{"num_hidden_layers": 18, "hidden_size": 512, "num_attention_heads": 8, "num_key_value_heads": 8, "head_dim": 64, "intermediate_size": 1344, "vocab_size": 20680, "hidden_act": "swiglu", "norm": "rmsnorm", "norm_place": "peri", "norm_eps": 1e-06, "positions": "rope", "rope_theta": 297000.0, "rope_fraction": 1.0, "qk_norm": false, "attn_scale": 0.0875, "bias": "all", "tie_word_embeddings": false, "parallel_block": false, "extras": ["some layers without attention", "local attention windows", "capped logits"], "init": "normal", "init_std_qkv": 0.0158, "init_std_o": 0.00263, "init_std_up": 0.0158, "init_std_down": 0.00163, "init_out_by_depth": true, "optimizer": "muon_variant", "learning_rate": 0.00186, "lr_mult_down": 2.0, "beta1": 0.93, "lr_head": 0.00494, "max_grad_norm": 2.0, "warmup_steps": 200, "schedule": "wsd", "decay_fraction": 0.312, "decay_shape": "linear", "final_lr_fraction": 0.05, "batch_tokens": 131072, "max_seq_len": 2048, "doc_mask": true, "train_tokens": 1600000000, "max_steps": 12208, "dataset": "wikipedia_en"}
Each number is 50 + 10 x the weight over its row's rms, rounded and kept within 0 to 99. Layers, rows and columns count from 0. The size before them is the row's rms in percent of the matrix's.

# layer 5 MLP down, 512x1344, rms 0.226, rows 484-511, columns 1056-1103
101:73 59 36 48 54 52 57 44 38 53 55 66 59 51 55 46 56 53 40 52 57 64 38 47 55 62 28 66 58 38 35 56 46 45 34 39 13 38 33 55 52 51 68 54 60 53 52 30
102:35 44 31 64 61 20 58 62 52 46 61 39 42 41 58 53 64 65 57 59 57 60 46 39 56 51 38 45 44 44 65 42 34 40 59 53 56 32 46 45 41 41 41 51 71 45 58 52
101:54 49 71 49 47 53 51 39 54 48 55 51 43 51 55 39 46 58 41 46 51 56 42 58 35 42 49 53 48 51 72 54 43 49 57 40 60 54 39 52 62 33 56 58 55 39 36 53
099:49 46 55 58 56 40 52 57 39 45 58 55 61 35 55 40 52 49 60 33 69 65 62 59 58 44 55 55 69 40 54 50 53 57 67 67 53 54 52 56 55 47 64 67 75 47 49 60
099:39 45 63 42 39 34 43 63 56 48 54 68 59 44 35 51 39 57 65 49 50 52 47 46 43 47 30 46 37 42 45 64 48 42 70 43 51 45 50 46 44 49 54 34 38 47 41 44
102:54 47 61 53 39 32 43 51 54 53 43 44 25 39 37 47 50 60 58 61 45 56 60 57 43 52 43 51 34 49 41 49 43 63 50 59 54 60 55 64 43 53 56 45 51 58 49 54
101:48 60 51 52 49 35 54 40 60 38 27 49 61 55 49 43 59 44 54 48 40 67 47 34 49 48 53 42 43 40 34 55 44 56 65 53 63 62 36 46 47 52 51 51 70 38 53 65
100:43 40 62 65 51 39 46 59 50 51 27 39 47 26 42 66 54 32 40 57 62 45 42 35 46 47 49 51 53 45 57 43 38 48 44 57 46 63 55 51 46 56 57 42 51 34 67 76
100:40 49 60 57 48 51 36 53 64 57 47 65 46 44 51 65 47 69 45 53 65 51 44 54 63 54 49 47 53 41 64 53 47 66 47 57 28 38 32 53 50 34 65 57 29 51 51 48
101:63 60 55 44 52 72 48 65 64 45 48 55 56 44 58 50 21 44 31 54 61 65 48 66 52 55 51 43 63 47 37 38 64 56 57 58 53 47 46 50 51 70 60 71 52 45 64 52
098:51 61 48 37 50 61 64 51 44 46 50 24 64 53 41 39 54 41 34 54 57 54 51 60 30 63 47 41 52 41 65 57 44 54 47 68 56 50 54 49 61 51 53 53 32 61 44 46
100:63 52 41 51 74 36 62 44 47 40 47 54 36 53 47 52 46 65 49 50 56 67 63 43 46 41 61 55 50 50 42 48 51 38 43 35 62 65 49 72 52 41 40 43 53 43 44 58
099:49 50 42 32 44 42 28 47 64 49 49 45 40 45 39 68 55 42 59 51 58 36 44 60 37 50 43 62 55 42 46 52 46 53 48 35 40 33 55 60 54 42 58 62 65 60 44 42
099:55 51 36 61 58 26 70 52 37 43 56 49 48 58 50 60 53 56 62 49 41 65 62 51 73 51 78 52 58 37 29 56 76 32 56 53 52 57 53 35 43 50 73 31 48 53 51 52
101:49 61 59 36 45 53 49 60 37 38 39 48 33 39 56 60 48 59 66 43 40 46 61 54 58 36 55 40 51 44 49 29 52 41 49 43 45 44 44 48 44 53 52 46 45 64 50 60
102:46 37 45 54 70 57 56 69 55 47 60 33 58 56 35 44 39 35 64 49 57 34 60 47 55 52 51 44 72 59 69 33 48 56 55 50 60 56 73 34 43 52 60 63 21 50 50 59
099:49 39 47 58 50 54 58 50 60 45 36 61 30 53 56 56 51 66 75 46 49 63 68 60 46 57 69 49 39 53 47 34 36 55 64 48 53 56 54 41 58 57 32 65 41 41 40 25
100:57 32 62 46 48 48 54 34 56 46 47 57 35 32 42 46 37 52 48 47 67 46 59 48 37 47 51 57 56 53 35 51 53 44 51 63 33 54 66 55 51 43 53 34 45 60 55 42
115:58 60 64 57 29 42 40 36 49 47 46 57 57 34 52 41 54 59 55 41 58 54 61 30 63 49 51 63 55 33 55 52 60 63 52 38 58 51 46 63 46 07 50 47 34 48 40 52
097:52 45 50 36 23 51 48 60 32 41 55 53 47 61 59 62 57 32 51 48 49 59 50 43 50 33 76 42 48 57 52 56 48 56 41 55 37 56 64 52 47 42 60 56 59 41 34 50
101:50 49 51 40 64 54 54 50 35 36 62 48 61 56 41 53 46 52 57 55 54 14 65 62 48 49 67 51 53 40 47 55 48 43 59 65 49 66 56 61 37 48 41 43 58 62 48 35
099:47 39 78 58 46 35 46 47 65 78 55 49 58 56 53 65 53 57 41 55 50 45 54 39 35 63 29 45 59 54 61 36 52 48 39 47 57 44 47 41 55 52 53 48 58 55 58 49
100:54 52 54 39 59 40 41 50 56 62 51 41 45 30 52 40 41 60 54 37 48 28 51 61 40 50 46 64 44 39 67 53 41 41 47 32 65 54 53 52 48 50 55 49 34 53 52 43
100:45 60 53 40 53 62 52 50 38 39 50 38 57 51 44 56 47 53 59 46 47 43 50 32 54 60 46 55 51 17 49 55 48 34 40 47 34 40 54 38 54 33 53 61 47 47 52 34
102:52 50 42 49 62 61 54 47 54 59 58 45 59 42 46 52 51 42 34 45 28 44 57 50 67 35 55 61 65 50 55 50 40 50 53 64 55 56 65 59 34 46 52 46 69 69 25 33
100:37 47 65 54 60 40 38 48 54 57 51 31 48 55 57 30 55 66 42 47 72 59 54 50 53 40 49 50 34 77 55 49 57 48 54 55 51 33 49 46 53 47 63 40 53 55 48 57
099:46 36 37 57 51 36 64 46 43 69 62 20 60 28 43 33 55 74 60 45 53 45 64 55 49 41 45 43 53 52 44 46 37 41 32 25 40 48 63 53 44 72 37 62 48 56 53 39
099:57 54 60 45 59 51 44 55 44 43 49 43 43 61 60 37 43 60 45 45 36 57 70 57 61 56 43 30 44 39 61 65 46 37 53 48 58 50 60 46 55 53 56 56 57 56 48 62